Weights of a small GPT-style language model, trained from scratch on English Wikipedia.
Architecture: LayerNorm before and after each block, biases, untied embeddings, capped logits.
Each number is 500 + 40 x the weight over the matrix's rms, rounded and kept within 0 to 999. Layers, rows and columns count from 0. Numbers have three digits each.

# up: layer 2 MLP up, 640x160, rms 0.115, rows 51-93, columns 0-159
# down: layer 2 MLP down (transposed), 640x160, rms 0.137, rows 51-92, columns 0-159
up51:488546576497504546476565542440493536483548501519529514468513538533567524453447596455459499489470461490520453424538460518480453425514541605483552465602413532516454462505459459576411469478443523550495447548514481479509564561478512503584537512490465454438515499541510461469536567418499499498503538425485469551525536527502518491495507528481490510502524485567513503486503496496517547467498497543484559504517503496486512535486459488518529488457490467451480529469500514523495464460519505
down51:497433434526463458511511478509581449451506484468502535622471477419456534597454481468552427490489470434486489472514490458531531506521538559493542527474501550478511484558485468454505546537553479541497541540478428516459494487465556478428494485479549440459516473516514512526544488530560482422550470527443560543496512505464532516555461527552497481453508496496515483549512482538486465454420576480461442530461564501507489502437518506536493533465456494547508471535501438495569534551515482
up52:438547458570496462519563527451477562574492444542492519485558454531515477525485509540493504527527458469450560442494532450507445505490422528526482460448504468497558507475501533490516460479556521559385505440420490541468495481505539521536484458511491539498557449546503541466424453500459534451489458476496434501487519437527456470487461576508431484449523499434512503560495541527569552489510551492562429530536494550533556497561559466499590437521452485569506504474457532559545502465492498
down52:543503535520577490475440474477391523526480481531509424471477535472521511526492544594454476498459497489558458494519535493514556424472459448464539472608485509530480559509410492531486434447433543501509537497468441511485543529477616476516547487573464418496543517480454459498598389489438503514452485545552481514518525529540498466525509452527528502510464567529560566503481523506445544581507492454611422488538446455480553529500445508468461461492479593508483482491585467580436476520482492
up53:491543467477477478498469524503552482494530478451505538455530444475519506571524499544481543562490440503452478394486518413562472490535435517482519577571517473478518556539507465468529478537483453524482466514446477446465556509546498484492521507489481489461474462540545517529484565534490512474475476458451490520483423561524505442517523474546455527537533492458457501485599469599513563539545492528484532521538560456579532458487504521528497457550527488472453445440461446509516532500528493
down53:475465565456474511509458420512474526561446472531550413526447533510489508497445455577538401508498510594505498489503454502533551494493447520448503474448562577462488448515472508554507468463424437472510574471467491426470533473548517487470492544447458492441515598564539517520519483468502512545539500499523519465528545448535581549431594519537531540489532491514512496483524489517526456467512485501461508486519499471515519470528454526486472545471487561528504540537481558490494433494478463
up54:520485529506516507545500492537535373578539513567517501518486465469558495536561510479476523519541487425485449537525489439496530521535470549451472539496515540486512528477495482472525527522456558495456503475441478504471462453492461432498541530507513450465478482499488438572506577528481476495452501464513554587458487500494518529482491522472456518466587508487484528539536561471474573470447436519508552430492522494491478445535527523501511523475503470448472496505524494450497481439468512
down54:468478491452539471494467497477546502538492540489513472538477503537500512553469518427479515544561539482439464493458515488448455501596551512448521514584609499513484553449555426493499463608554487473564528443481485486422534511584463546520433481521515491488494513455498493560481519550459545480481517539497552510467481462504490553496510520453521482477514512509485455531502527502525509481445519552490509482468465537491454423519511477487455534486547488465480465489465455548450493463413527
up55:506512510513538456507453523466432445493524454444521529501556467538503465522564440515461504543515433498500511537523555450528489503468528499486474450438557495461530521495492477582475483498475525479480592528597541512419432510472535469477445486507469558528498521535511461496541511479512478484537533530585534466479435482476486506535480498550480543509587497509525524465477490540579521506455479553522478522472507564425479481526498492517510511478532440524549512500550477436484423530440438
down55:476497490477539445530550439502445498524468516564430554627530551477430511539531506528509533481466513559570519409525465497489472536503459522463545475503491433519514449516483493529495526525499404592534452477498376516583515562468450478463458556499516483525537573488519477455496536487541517486479500486501516453471491486496505473424565484508466484495485402518536466521528492450517495498525509482515494458463581516579464567480522533478531503501518425459540607537439518503522509477474455
up56:550468495534532478550507489515480535551517548491476517442499489485455503558561511487508586503552535483474498428559527540422486473468421459570524531569462500469532499517448480459522469478435532516538472459469516499432577538534525508496482508462505487471506401542484469427472508497546465512535513436548443500529496484506464435501458525546499408493502474489484497445536497510468484491515574486466464471457532477557492506502485520556505463553489500516498486529431594525445474455454525
down56:528455581495530568484509600492519540481472550494478545511560417484553444463493506470480481543492482486456434457502449505583474538445497492424515502471498523517477503447487437504486558478564448426476486489501496487509533511477467542544472473521429557527554556550498497472491512473470525514479530500495505506449524497553480511502515516507394531500530449491571500471512565490470385517526507509440539398464517581506502507463486502548511542505472486482476556519564495470514521527456443
up57:422477449564522524555463474421483469539461510412547584509534393557518397515500512503473488537460523512507525540419506474563453481437532533523504477527451492558472474510552513492474477526457463566566546481531446520457553486412483483558426491556465485478542510461499493468550517548478448466515465540426371539535519556471546402489461507474529476467492473510448442457501547505497552509409561470539453499504483504558446406543516539540443526477466532443529432568534545557501558442594469
down57:551546546469455542443479471565465590530446526539504446469473511503514556501553517508454543554518465530465485517613510523481499536472478512532456547555487513459568534518497470520549504485466487480537504545462444486457537503494493508444420498451436485472455492470457491513528407496534533550477464551547545532500422508485547531478545425506444403487500484453525522617441440462505465451504561470444550492508534513543430536388456527432511556511481465522550529552577479473509497538498539
up58:508542451565498474497533472456534494477642556486489565573520474527492549474461484536528486488488429519465542466520413529450395411519542468503399530521439497513461546492511593497532582506415487474506435498460532593474565462561439472489454561557448504488500517521529496484514475494440520551530465481446474504546516454494521532497487494513591473547475493467465536473416556491500506525533524525458435533538403545579545496485444510452463462508545541508511474452500463476442515508517482
down58:483452484503459476478498504477473477480510568470497426571441512453550471542556518517508430472544565549503460510430496478545561554451497509506541521482522561474452459514516502480478539549510554544519554485477504447491505500427499515509476449446464540523514475560501543483467566509482473419563553470604512493478519566483505398463416462501494522450475501512489544477555531520533532495498480507459510488467502490486441494463472527535589487463433481501489546552503446523545510469544480
up59:429429516461486508466503483496533451547466532557478515547505467477476487479554529500495416444542453498529502516493451573583518423537437520520498516481550472521513538511454515461485494511590503465451494492433421479515457462513569469401456549499484483523488448515500504527416529498447443554488568413417462516483523539452542518467506470461494513464529582471544531443527556559563525459410509547449551492537470572480534491551480587515554487435499530559528561498444509550481462484545456
down59:493455529430463500479500515559547470521509549507507450462576534496472523486511508463516533373573443508498519478493542525539393465573476510572519529503541504567506569546587472542516503566543469406461541487464495481479507469506568533538516592525443497440494499502473499498430463483452526562499461493473469472539450501477448533492419399510489502458541516470484505529468480506480500471483520513452477536514519519474524457562454530515513563427476476575544486558493471550497475478504480
up60:503542563533459560517476486414613445535548523487535504432470484452443536529548466428519484548566524591499467483558542491496426496477472571503551394478485476565449482587539556414544518468558523479433471438480519526496553446473527528480485536495491430499514502575517445413541519472448476447489518427447538574577479468464510478505536472429456435475523472555491537543498594468585490479498486488421535537475570527518512498449506502536575539503488403514517500494464478538503419507533495
down60:463534433538491538485509564449489431484543563519472519505438468475497512560511508499489489468610513456447536490465522490578436516501504478481501502508529478542485499501467526477541537497436616514525544552448469506458454525509522458523539514420579472510510445475491489486456490477512445517465478488518548475386498556480485466540548512389536450500498521531462498538521476486561445546478474583443422595547550420477563560525442574518512510439519600511505529484518457497487515470510457
up61:488492583484484554536422505429491415480474513506460455504480468504496484490462488594503560546607515475384460450457498513544507498466501473417519478495452527488536540468520488527544503468504503534520490520452458452457582555498482529470517485552557499495536564425552528473515546511502499424478494478499403533515539511506556468482429469510549531424493501469564476539545543514503488512486518529489463508540467488513510548436508513429510559463536528497505475556504468517490433486452522
down61:535549521495514549429562465501594474519549557538463477484517450497513508466530504553529555443479482519456519520512511481579511450491530420533442447447514543540563483457529525517474477495518458437466432470485514539486479496456472499498479516555584483503509463490474509494416500551420476595537498479426516463573522416480463496510490458502531466532514575509481431454517536530553479554526548449512468452525382562468515487454494480537500516491545543487499461547468479507474509550486517
up62:461540514528502484534539473385479505467482422538519429523477530556555516438544488475448470569526526439507531548546450532530505554546508515595452416519517452469562427519481507497518586545450518407587572486497504507499577450431565523528507484511556441491537479475505436512541455490459457481522511480494460578376521478509496579508470452517560447500487465480483506519503499458500530463440510537534566527607470499524434427436489603467542473459452460495476423507552520476473555503483462
down62:495522491495474510449484445525536561505541444443474456472515533460529434456513515472556420521561502466504459557579518518399503524510494535560518474564587482437513514519508517513532485502496488459550539519541511491409517454562560498502543517514491509515457516504488463462430433533462502530532556450471482524513480437472484547456540505490484499531509456506525470506565417486468486478506505559517485466455537432572432516568554546515570439370499489537489417520552482536511567410477536
up63:536460541524471491542536523522543472542448525449532532516522487577571488507551499477489620459525371473475485539436470618526523524453485495461496476564487446522483441467502458442458531502454533614448500521542593551530531553562464520512423515545549493467424518474482405568434539547509517483521540487571529415446373468503567507421472562547551564469415459476537546498554464536455522437604513467463457486547520492488514493491521475464526462528482518465498499494468439549499545520401591
down63:491528496547512498517525482519479475490433490429500547488503552521441534490547540545437553524514474523464431497526457447452495558486476542522431444522457452485539571448486576526526534576499546470515509499452570482452477538588483488465513423487458487511465489562558498547509550446487551501496515483490596485490538552501464505564472514492439495517456583511500468496556401465492478549543465456425455534485519489547546503524525477429467459523532487560504488592508417543451520458485497
up64:482558452504514558494497422493548612495436508468466496557550505494522513523495508523487520567462552486460538453515527471448533521450503482466489475542562435466495446465453472525501543526508540424543482463563506477485562530412516453511456445554463536527574469419519498549519584460515521488504507429463460506528492615493443537492519538516554462477472511479440423511494531579499521528502505533564477500470491574503477461455464564514461487501529495477481531521464504521516586497481500
down64:491504482533530492447455524503551519470480528481507532424482556470466549474515519494535511435470550469395439422495523542563521465499502469478516406462506476465543491496521511477533434449538500452504587515463471528558471604519518469453513498534581468499506561487466512512478487497436481462476481422550610426493512524458524499489518453582520482477499516510471513450504515475567467486453498465502543560451447506523528534522477511537528485528532491553546457470541579540553553491483481
up65:510536421535458501472417515506489420546535501468474459523488498457592504509532467479465468501507516452504519544541498549476496513494493566495483503485563517540487529496530551494423531486436492495482545479547515497487482517512503569584471428511529504493502527529509504524535456458526518601491479506517427512529484533471514518573435523550499558484575554435471458466517471498549499532456472457470523535529448509438496487420482472549460538450476535450522531507487558511440476516542501
down65:523535482533471562503557532500430518400568475489506448443477532496409439489488538478556496532483478540455566415578564449558440510491528450488540450519462550524515543485501516522521437475537484473498536489484451504490474476498464528462513575550502497547542526454470482519524552485445419454512475487544502488498428429431469435495512488519508551559537494559509434552470463513530495519500530516518522532518509459498475463600518473482469484554514512481523492517505515541505491532488484
up66:501459464470456555502541531468446532540553500419501542540440563518555550483525452416574428489502428456491532457498464548485462450561411483430479502465523517526513472513475492470558528421499458544524535591478482512517539478476550508540486504527531472499468507586496480503519495510449489509479512474479499567525438548487506565456603440523447456455507554500490544494523472561464488426532518517498484610447532559491532510499457477469583514534514481558524537489482482462488498527539520
down66:504578522480515555473520513465507526485454442517561519528440522535445514514550476526498442419585466495496423527405456480481467509479546513540523520527530578543475501454494545508504560520528469432511547543485558487512499495579556455580426447507519474472495499565537476463442447503557460487504470509558487522403431544533483493520463491450523475582493524399486583503522454438577553445574461530493502501505483427458516487452523541456498531500504480487493522493502493546442439570457478
up67:580525464510545513512492470425446498557477529542543510452467528470508470528546501529496484466474490574542581552486454529470532487517417495573480548510508519584607483498465465474501468437513475592509426474456519472426474449388479436416550566544553458518504479479512480499551437410537609512472551465511562430520549555575417580499425525534467472474591516524515564493546486417556535527483434435443436481504505433425515494518431529550566584538511524419587510517478521514523507471536511
down67:385590460521480497518547566529440460495464559434407487525539539531490444446481553543487492492562507513547476512488500461522504481507497532444506489528474503493484511478523533452523487496478482499579522409470586461471524458540522496504503499526445513477479527500500604483496499435507495525370501475433449523505492471454473498503473416550467557477389479430523499507590556521474550530483558440589545393489427501516495513566433610452542570452505458533551572549548536492533504494518523
up68:553496497473494504606542533590523469558430521499516469553481530499509523495503435532448524522407482492456502457513549547526512491512381539596473518513447520476515489554517488451518531509549504519548477464416505564485463515507498470552439491411457552515512474522589520506414564518498560449528475419552443481521531515495541496536529475458435465455501505492578456469515498481460539527501496553462470468446506530462421588429581431515487518558524558481523497484446541490544566460578430
down68:516443454472527525520575452564529507453577419529457493511467583443513497455425482542516500568475506519536531553464431566514487515506477535503439517501460508465453507536493553550451494616479560470494553532394544447475449499469497592575435484489423537536520462474437472423551541548467447475438536445491563435457508505530517503471482536577494565529467465526504458531512551544462544510641517479508438445439471487481462531434500467487546522505492507627510506515499490520511422476495494
up69:440492551540457541523463479523539538506561526517568531499489478520519462515477494437515509534541486466466493463562524580545452471516527464427579515457481483530561431558459488456520502439579532461515528528508528544500488533518457460488419495513501469501542508465417469466573518536524454560445554489457566517517464524510431449524472504557472518484532476516464533543512448497505512526507460502478454503485510486513515496436484493453497504498483561547495461501470598461506492496566517
down69:545455520501494486448537460484495548483556471493445521504532484476503513512440452483423458480425576502515432563500450499511508571501507551509456493565458503526461531446448465509465470496507473496449481473510498450495489512502643494466524524476482529478514504572537478470459541436419533451553484530542532560462434385506534519443511587510554522499526501511524517539531519516553474512527470448458481503569536590496495497500492509515477497579488523532432507451534477520500514490535509
up70:539482488539507484528498447468418475496470557451557552492474505550467503473515437500455489562576533506517543481485565563469431398438552428516494529536407487504529559437419549510525604520560452546541584587485536470446466500449486524511448489539475497492540515468523518523518509483453444509494538614490466562435581499474519505504538466433493574423541473480565555479521537507536469510438487475511488436551513483526486481611430481501437495497382466527520499430404415477432460522515502
down70:430558549553551486435495493475408441504469486497490546497527559503494479542442567587459565475453458588511435505479530547496485499481434539444562542500519528536484509483525520581499518492467420514548521477543505564444429534468541484524519492424512429489485566542513509426475522467518573649470437470435473476472441466487553485507498526494498536524437517396529478510550487470488530532498601499455480418576536486516461466497431511543500490477497535486531534487470493515496430482535539
up71:511466470497552525500460459504566475473513512548437546531443517457542469518477495543489476556531593484559590500542447584535471497469448564452489512457498545556456537412471445555579532557535464500535507543491489429500498534488491500477483506577477501532465468471453498490534493503544481492505477466521481463486497564471551439546470455495442506467454513477615468579438446461516558486521466482485475532498567496432542542396569532461494465512528457442506487487601443535524494474565517
down71:554593518405491542468478528505447607554549497527445466507480502449528487530515527539471461495470542587428558527564481547441479501485516516498473516486579427485497469527431505515492505544513552573508529470520509480548473514475495529557497416535453432436551509494563457486509466511510555459573475548488477490461517472418472555490510535560489502479532498504503538500499491547533445474480470463432456445513514529514458547480475471561484427517525523523511419492526494514427500447481501
up72:531480497539500504468476470526594487550483473484498546553433440547482442504508461533536476523499475518574531499534429530502488512505500512565522508458505521543499434511476424460464484457463487469434535573494506459506461511461507487530543465497461521449468540462535489479476393531502438456520525514467456473538581519544488530537536462541479511557550480466539600518511582432526526551466494552495557479508559539566491583505456510421533562573459513517483483528481526504466516448433564
down72:479466463450517456470547488509440595514441533499511426485434522503455537477548500466497501506507522528565504522476540538427520485547559507551493484480458497498508535483527547546504511565589471453573483450502533514458522434508522498515492475522526535450437495437471505549509498526525525498571510432467493408505520474480515506549547466488484504452488497453525541563502487574500416488526477484497515555508482497599464460515542454505468497511473538449527419438521507525552510440439499
up73:480471606463446470453432480578493512513457422460471527432498514546450420502507476511410480470491487503492523536479577514525498515463567547598565534506514587518503524497542524585496494502579506475517536470512476541408508507493511504451547525434555536519543479455499424476515471512477523482551500562539551406428475467535605510461501568488447530452500489477469557577490463440544574555510499553454458478411464497465536479475462573400510472564501491512559514533529507489440500553518494
down73:463509462490496554462451516518528499462529512506462470509524484491536485484484469466624526481500506480465524457514439540512447552493469497496450560532579464495538490482520527543547468508499541524480417530513456429585481490503549496603534540526497388500433483551466490502495542491489404436486452523541483492519523530522455565519487472581514530543530463534570417490469469584475495461463534423512551532538510443509593442491473489590428529455501553475524522537481485464470498518483472
up74:529530541474456431559451471409570490497581461505468544543523504487571602463476530516486508529524469464529424423504507478512475431444472503507499553530450543558502498510519526543499542527497521519462467491522469529451478480428505437537506529511530536501543458565445449487546528522431539479511542605560518528468460466466555539531500464501460518483513539464471498527536492519491490467498491505475550494510521421489479525494546528573472505505474486484453490449486518508461476439527528
down74:470507517465457480534454517452456494546479440592494517492433491507527546422537538525556421508514497603440484481551460445442510527488453536507448498487472511483558456486516527525522583427503490564428527470434498502549550536535481473497422441465456493501524578533511486557577498507459457534504558515493471453392503467511519434541548442528534519618453501534508502457540429529481530495484505539529509474478520528517479490527536421518581499513511495535498522527498464533532504479443468
up75:531513523557540517499458550525446559472516465561562498563488498524481499465495466555550516535504538401536473537437472497491520422504483451558463491498437424492526501552465487491522445521480448525478504496500531519541419442516450553446480554471494552463499517464521526456517537546471484569528498516488562522538468543472490480491517520443413531526482535558544499512460574487438482466588529548465533431538527464559538485452565589558548474446530585567464490570498424477476458515547503
down75:536507467505494434488448472458558535507469534457563470475475463503533481486516498563527547437450492520471471500517495572443497599532556548490525466551454466486532521526552523527420496474558498525530517486545481473460490512635483520529505498468447419474523483430494449516496509465543451483455511511535414592544524428478468545514520531360608504457526475473462515491480453512460430572442553504493498562451553495505524559470578532428526540531516494463483496421524509505526539465564565
up76:488439557480464489430556504481442434517547510518474562454525460528495483514580485522584425488460479487483496547457484478504527455426475444513444481435481438552464510612534476547454537522513459482472538503518580419481480516515462487548500531456523477497511433490519505496535466461484555455543529504513540511456480425456504515569474450554500458489463533442460512466525522532500540436520510488464489470555502561575481584537524514506462485520481490515545470462568526538492487546525496
down76:487484501480467469537543502442534464508435576513486499504366519495499495513527390485549543539530474505518520482432505552447524597475531547567482546554458491526518413538528498412473523489459490486467490506506521423496488512435518515467463478584451531468498484419502477499492437605501530498508461441453545497534549500507472520478462465553484531487523532475462491558516496503524502459501585490511492510482547495543459513536512574537513561489565477533551455483479458565464483510447466
up77:487491506469508536516469467500516499511563444532427500511519487509493531486574468462506498495493462505459513488571494560473485519476443473485513467492478510543525480525523442501431542527567465462509551494462511503506537485484512468538464538467543517528530453489523482554502486427470521504538472454472543557489564478409491465504498515467504562505487540470573477470497590490460554450523506520531522509558458510547503478464468532430408477532524512522504507433508512542476557514440473
down77:512501538476458479488450591466586530470523511530449489460419448529508504463547516485516507468485462479502526515525487514453506498527509535485489515467516513485510540469571522487520402473522475478487529565568527461484501458428472513527499519500515497494528460448533497515505498484515589534498421498446579492523566538444475515535469465516472557499469501414492508527538492491440510435455503467550512481506436512506518541463524587502454517522491522476513461545516493507451529559492499
up78:476514483496592521506443481534561459525494509521441451553470544581546469552481526492423447506463428563538457470474514514495420524469545537490436513475516434484530432484513523554500525482511470545499471523487511572499466496468462554526455465517484519552544470521476457530426461557449483482535519428556433563497517537517541473513490556478446468568520439422517510529437471556558525568447391442551409478558491539457484451426516550538449519485535496539550465572481553468564523469586466
down78:510471525524400481488569500475488545424536465442574544398489504514466502515492502539544543481507526503511528552500515529529625488496564503518506541498472540480500506564527579600444466489535527435468387511534499551470491471504538537438571532507522457464527525550518487453519518451474502463484404568449515435517437479497483504563538433466508489455585498546420444463518480514498556465513539497425501485494451481498500456522524486505531464516449475536475498447552459513492508529441461
up79:443510525565500471475479496540478483536574511500428497555493477458538522370468543463477465443470525481486519488531432507468569456545497458473536525500521481490502460472534468490507537496539474547454520480545486531462576446499481545501469494543497462565502451507522488510518440556473531469475501535471481510451480494407533447520530444587572428546561490476514570505490496522481551507528515451476496457518534551495498471520524503464567536545484568454482587517486569457476501521495485
down79:517456399503453542471436541494502452518503573529570459500544566534483532516530493447514511531501503511548501517470535559563446486480509445524493524551545525593499578487478509549517491503535497517439499470490472480537543470562510472498504443500494478465469464457529449490519449498501534486487536541525437535509494454458534507520403564426508514457495456553573474503491535434511489486519512445522439519463505507512514479476552529483552497461504453521453469455495451458512490498484525
up80:470501502430470546476470510511489571461458475541513466551517507553473515481508478472516458496430454519567452587523522502443563500524496476532544502541500462501509516461450524516466458489479554446478508523447542519484517472527443530454491493547513464561445394583465530516519520476454533568521478494472517498458515512481492481545447484599558449514462474544558540503464586496486491534454546489516517463512514476501478520469560517526499480534476506515501482504530556557500441507464492
down80:514528472485479596460500496542452494492554513507546507461439529530531484489507562437488504506493508490491506503425453520459445516442523528500411453501529519577494492543488518517394453512588491481523507499493545503415496487477445521529555489505450580492588479446449516515505521528463504440511484530485459502499482514553452504522486524502501567472493514506505561525525549517538497562504559447421485546425504510423505594522527539500479505531486481554469412463499465518482477445526559
up81:479518564570492563448520503544479476515503540538486431542488460463564512465483498494520459472451493530494562529438499584459447446427513517480494500479499420480475476526489458522492476503511449536562549468494516480432533473548449458494511525481523466518465578484491492520517532514569472566445449437460509496474541522490452474557525517511520521531530494504462454521474455466445483522564467479507470472474503539491459603503563471490489528535481512485516482499462594507472482562502469
down81:518505458435463481492514493466456487487551445492528541405497497526484529586494457502474545554465452444540476536532486453531490470575496481541441471460512598490547491505532498564444511437478470526494540503519526555455398534517498532477498549509595521530455438486456473513509502489463480461483490559556498514561472484566525503457505476449528472508460509493491444403506486489550560514461521531538543467564546449579533442489411568523442476547502497511538527518515456567498450502517528
up82:535574495530475542558506517476438469537508504523495478453567454486443485563472505460470534444466517558443548467514500462447485460526559454555536487479435510532521390492611515516525550473496481487501495538486478453432553556420476547479611472525551450483415469490466583492462505503489462516514436514504516521493481525481459574494544536506494476512489500489459503502579514457481550558514501549501501508554539484475468532583613541478533504531530449502489546445476471571506412489545513
down82:530459533441474483436513464456501516467585455459505461463455516571551462527542504539570506441528505502514482514562513572533557494515503485479480460436560533473541559461472515487563506492478538521490524529540473487579575508561467491568460528469486490518488525461534495535529519484505507499529499497467590449497569519473449482499544528464511471461496462458473497453442497479455514500488479480443477546450476497533577462500433493576386530510477532477432503557534462506418546460503551
up83:488453538479542554514524470552484511464481443483554477513523514452526519471433498486517559501488483507423510457509567532483544475498486514538486487498462500451504532528475499519440506564479468500436549514501571531538462438481571492486476479442515559549437481477546512456473511436521544458474557513431482538487491462516517502468509562552446446553553575479489505564502484530469558520455464517523444520536424507472532500550520407493440476510562557527508501454431540497558546538540545
down83:601538505477459495472512513470556500465514484458477501529446502488503495540489537554491494531473471469481490475499540466494473526483490574460512504469493509519442386542500481478556453495503585518505488413517462524474596567492434501515496543487525483468469559479519501474526481459465482430554446434494581482506468455499491496561506490554504541509525450510397518479540512510524538617561482451430543464515508518502494484512482516517522573495495469444464496563527508488446492470530584
up84:579451531508520485469500502441485523548516433519435492475522456557512508562534554545534489495509503506472540488510566422481522484478511471478452507522544511470450513512505472472475409470491511533456473540490452456546524498528451473465549594452523448433439423572478539559490511510510528478491451476465491502531450507572508506489484487503498513511604573488552474503500474488500461465576547490525429508557468524453497473588459473488538552431490532490532463490514488510499503562575554
down84:474442564490514510497496490541530511533425396439492540516485498488508513378496549452490474496529527517527477469544496474508557484475494494511520457513475518512519472485500542505511524528463500530462519451530566496451416603487531444433480395436559528473498559484489531540449531426490561496521523525463500505466503419500503442544486492574528534515515447459477535477571526500512514554486490465479532463501544496465552522452448518439556533528544551507488562535506438487595486508486529
up85:492579508573512491507485506480479482485502430438497471447531498579541457518538511448455455467475483519542492499489522529465466508431481593439524562493523552466534517594455491519452494469499565543496462450535553482509522536456440483521466502524513476490462492583506511533462492544494528484586431555571479507487498507518431518549486474514534562522531461538419469465580500464387488610500498525542441519541483423573520552528462464553551526464543491564547503498569456485439550529571546
down85:466459478540443500467498502547506475550487589563433535522470463419512475486508438431551471418565551453464481493567477534472492523458516517526491563529424526457523531488543470543542583513515558562444430498478470522433541552460513459509485503480458486526520454528461555459530506653509506504479528557460459517481500525452483463508522549500558451520496468483497538581490458473581500411450526476491559481488473519472459503502491516475484537462519485512533525564485473471523451513437538
up86:461508441540466550459549494505480443512486438504527466585451495498535588496483499566482580520487488478510500494475532542498554488445499504559520394489423457511479529480481520502504568482514522526534575499527528603531518567478508457443497484546443504534559504448487482536541482511447454506504503496484475456498500600472564483528510494526491501568503428501458481503417503540453512460517446519510428461567520578525497510534537458519448485490522577467516552416475464481372486503444409
down86:606520513521516478531487474425472535486548582450529504526496496503526497476475507481544426527547466572429484576511508459423527500560534458514465493470518519496521518493440503551530441470490511481465417487499510520476420485461540541516491477426563483481447517526553465555447541471521551424555466489537508470481482489555452455514463481494523519465504617462532512493591499519465440503484514473561464560517477469445451483487537506441563425481527487564467498491566496549536520458549532
up87:483521520429505553513568508517510523547518419449515447452508522511487498455488601467540416470542504495487551480469478444445556561491483518516470515441542502519530523459459508450556503476505507563537505456442461506365526501460511479415468503450498505550531495530438572470485471432513557475463498453442504532511493550518510479473525460425510550461552408522495467580466580459477475514538452477522513455448524553515518566549542394490480532515524514554533444464480487527464400546495550
down87:524577501562429482527468483540527503493500526510543480498528509605566510492458457549543506526384472469522510435531529626486565474535448524466498480530468407491527525516488513498517499380537494552518474478606457554520461535563493481532461467510481526524494514460528459495465561485449522528430572539481482537510469477422578477480496478472511452583445588493454424510508484513482439441495529487537539398475453496488415515551530523432531525480468494546539518529499531468503487430484513
up88:533487566572491538526547522553483510455514506438438447541540442491493426526482501469524522460566513467479528420536508478499465519450532473495479511464580459495582452495515461486493458525544555522562480449534490576451592509491453453450448473479420516445481497577527415580503456487515477458440451514495529450530518513443524471499533465453447474491577497481426425560509536493567496474555411465573509499440501444484470535473516499469510422500480461490444475539514461470518454452532545
down88:466518469495545480400572481505476494527477550530498488489482531474526473469594508483387543541470504498546460554552480455547467531489554504530483483474460557462537420441534437590524470510502484576552480512547533470388502461517463534513478489474455531420546459456522485467547505522471490431504541599489531475430466448518487539444462518488503517556507506452515452511575549523493493476360515521522530477548523484475478522537560585508470476559566446490512478486616500503442445484520491
up89:450500508502467516502476555529517504493507519491454479464456440446493522496508450467568449470452500532502498483521510500531458489433470463568471469429438474500556518511477478468488420474584538466498444541488564484480467501442529535545535499505449511522512450531494552460546511583434481468564575474553504517550541470513539502595511446496451464543486548479604518474539505519454529512454440515497519491503468499597527508521488503448509481486497577474498531526455475510444463479473484
down89:460423491543509522502561539548471561533461490453448514481506497493477512515468464458514518416476453512570520592446481535474478505505554534536526443584494494519596497453503473488505547527531548511485461421499486509472475462512535491514478480546512472485561515440537500552448389470512482528524537437510511455522560512456521523480516432465492477506541457434477537477578468553494528526450459471551534469524528494539514540556548478517470550500523540491465461494512518531496478442429457
up90:560500554506509424427471518494486557403522449485521496478480450509563532454460484475535404511475451554525512576570539578509501458387602519467524512460493516508508463437501461439534500461439489475413489430563510514472497517553545487602417450554470528561476497563494556505547507517494483533495547460482529483516523507449467506455523623544501482506520497521536505547560519516486487424513480495468517410509511523478500488458524471433462558502501533491502564496550495444536518466523562
down90:598394503471505425461479426569536559404475471541450503505470479526520502484523551527517540449440471539513444531523478427510542490536553525559508474538506455520581545540515560508525549528465532431518472512548529481530508595478463486515552506528559530491505473501553469472532530513488526494507493492472519491481461439502519547500542519443512419494452515390485485493510569439565534548495505511443491521494512483483451469488467539457574455515480545494519489398473472454466511481453507
up91:459478461516517478523550411543474536533491545508466501507552469459442544499450429509505444526554465483475425532472535478481513579428535546461499570567471484469537507464415497531473509506498525428454473467514522510522568458450543434531469519489496527504529502490450535476518476432523546454494544486462454536497474514574452475534493514527459516548497474511455463451508523468538528485475543498514414499520455510498557495438484531560474532500510498450562488467555449501451456456538587
down91:510552503526521440559441495510494520513535484495460533453416505513533503502512478498507447481462503477446489487517542440480497493568523476574435492489484534545519500479495575580510451515499490457447565524494530491532482512499454505513471439483531446483497531530461480563511498545433527428489435534551529470520497517519540527556440444551548512440545506437489474467511541480443437566558515538553520501469479503517394512501573470464471473487513479496465464482451547505572577530467550
up92:526491468559489512571522509515484467448419409519565477547577433555472555458471535461508497466507445491494528540530505581484454583503561460503521552469518542402486534451512487554508541488506465493472478491542508490554447521514508533525440468465503436482524502527541560533488563362504567533485451481460487492470568414492497501505476528507508494555529442505471517600507581479445576443459463552506459493539493521510393537509487432549531496544509502540554486513486435454501456555473459
down92:473470470479405553480577425570502532526522519537434405524532532501560494485469518547483498463501495459520499577563481465563528481539482460514565513451496523480547489454463484564554509534470467536562478513458498414474481535495496478498534499496556492453484513521532539490515528564443520551377543411514498495470497546468534518474506424410504435492444509571557494503525450522526472478443618540493510469528512507492544567469526526466507560430545447498404522447449560541515487456508447
up93:461514552553494473568526567560432441424499554450444456466499469476512493510446408522547482555527511515538557560376505558489499496518499470420558555492475410490490529534476440460512464470416484485536510485528454488458490453485495578498520535582531499539532437453555492516479427527467473567516552543481520483504465545517559514533512535498538468429505476496539565515493494481464480488516440566477501519526518452517552542499481493479485414488526515516485500549515543474452536481456482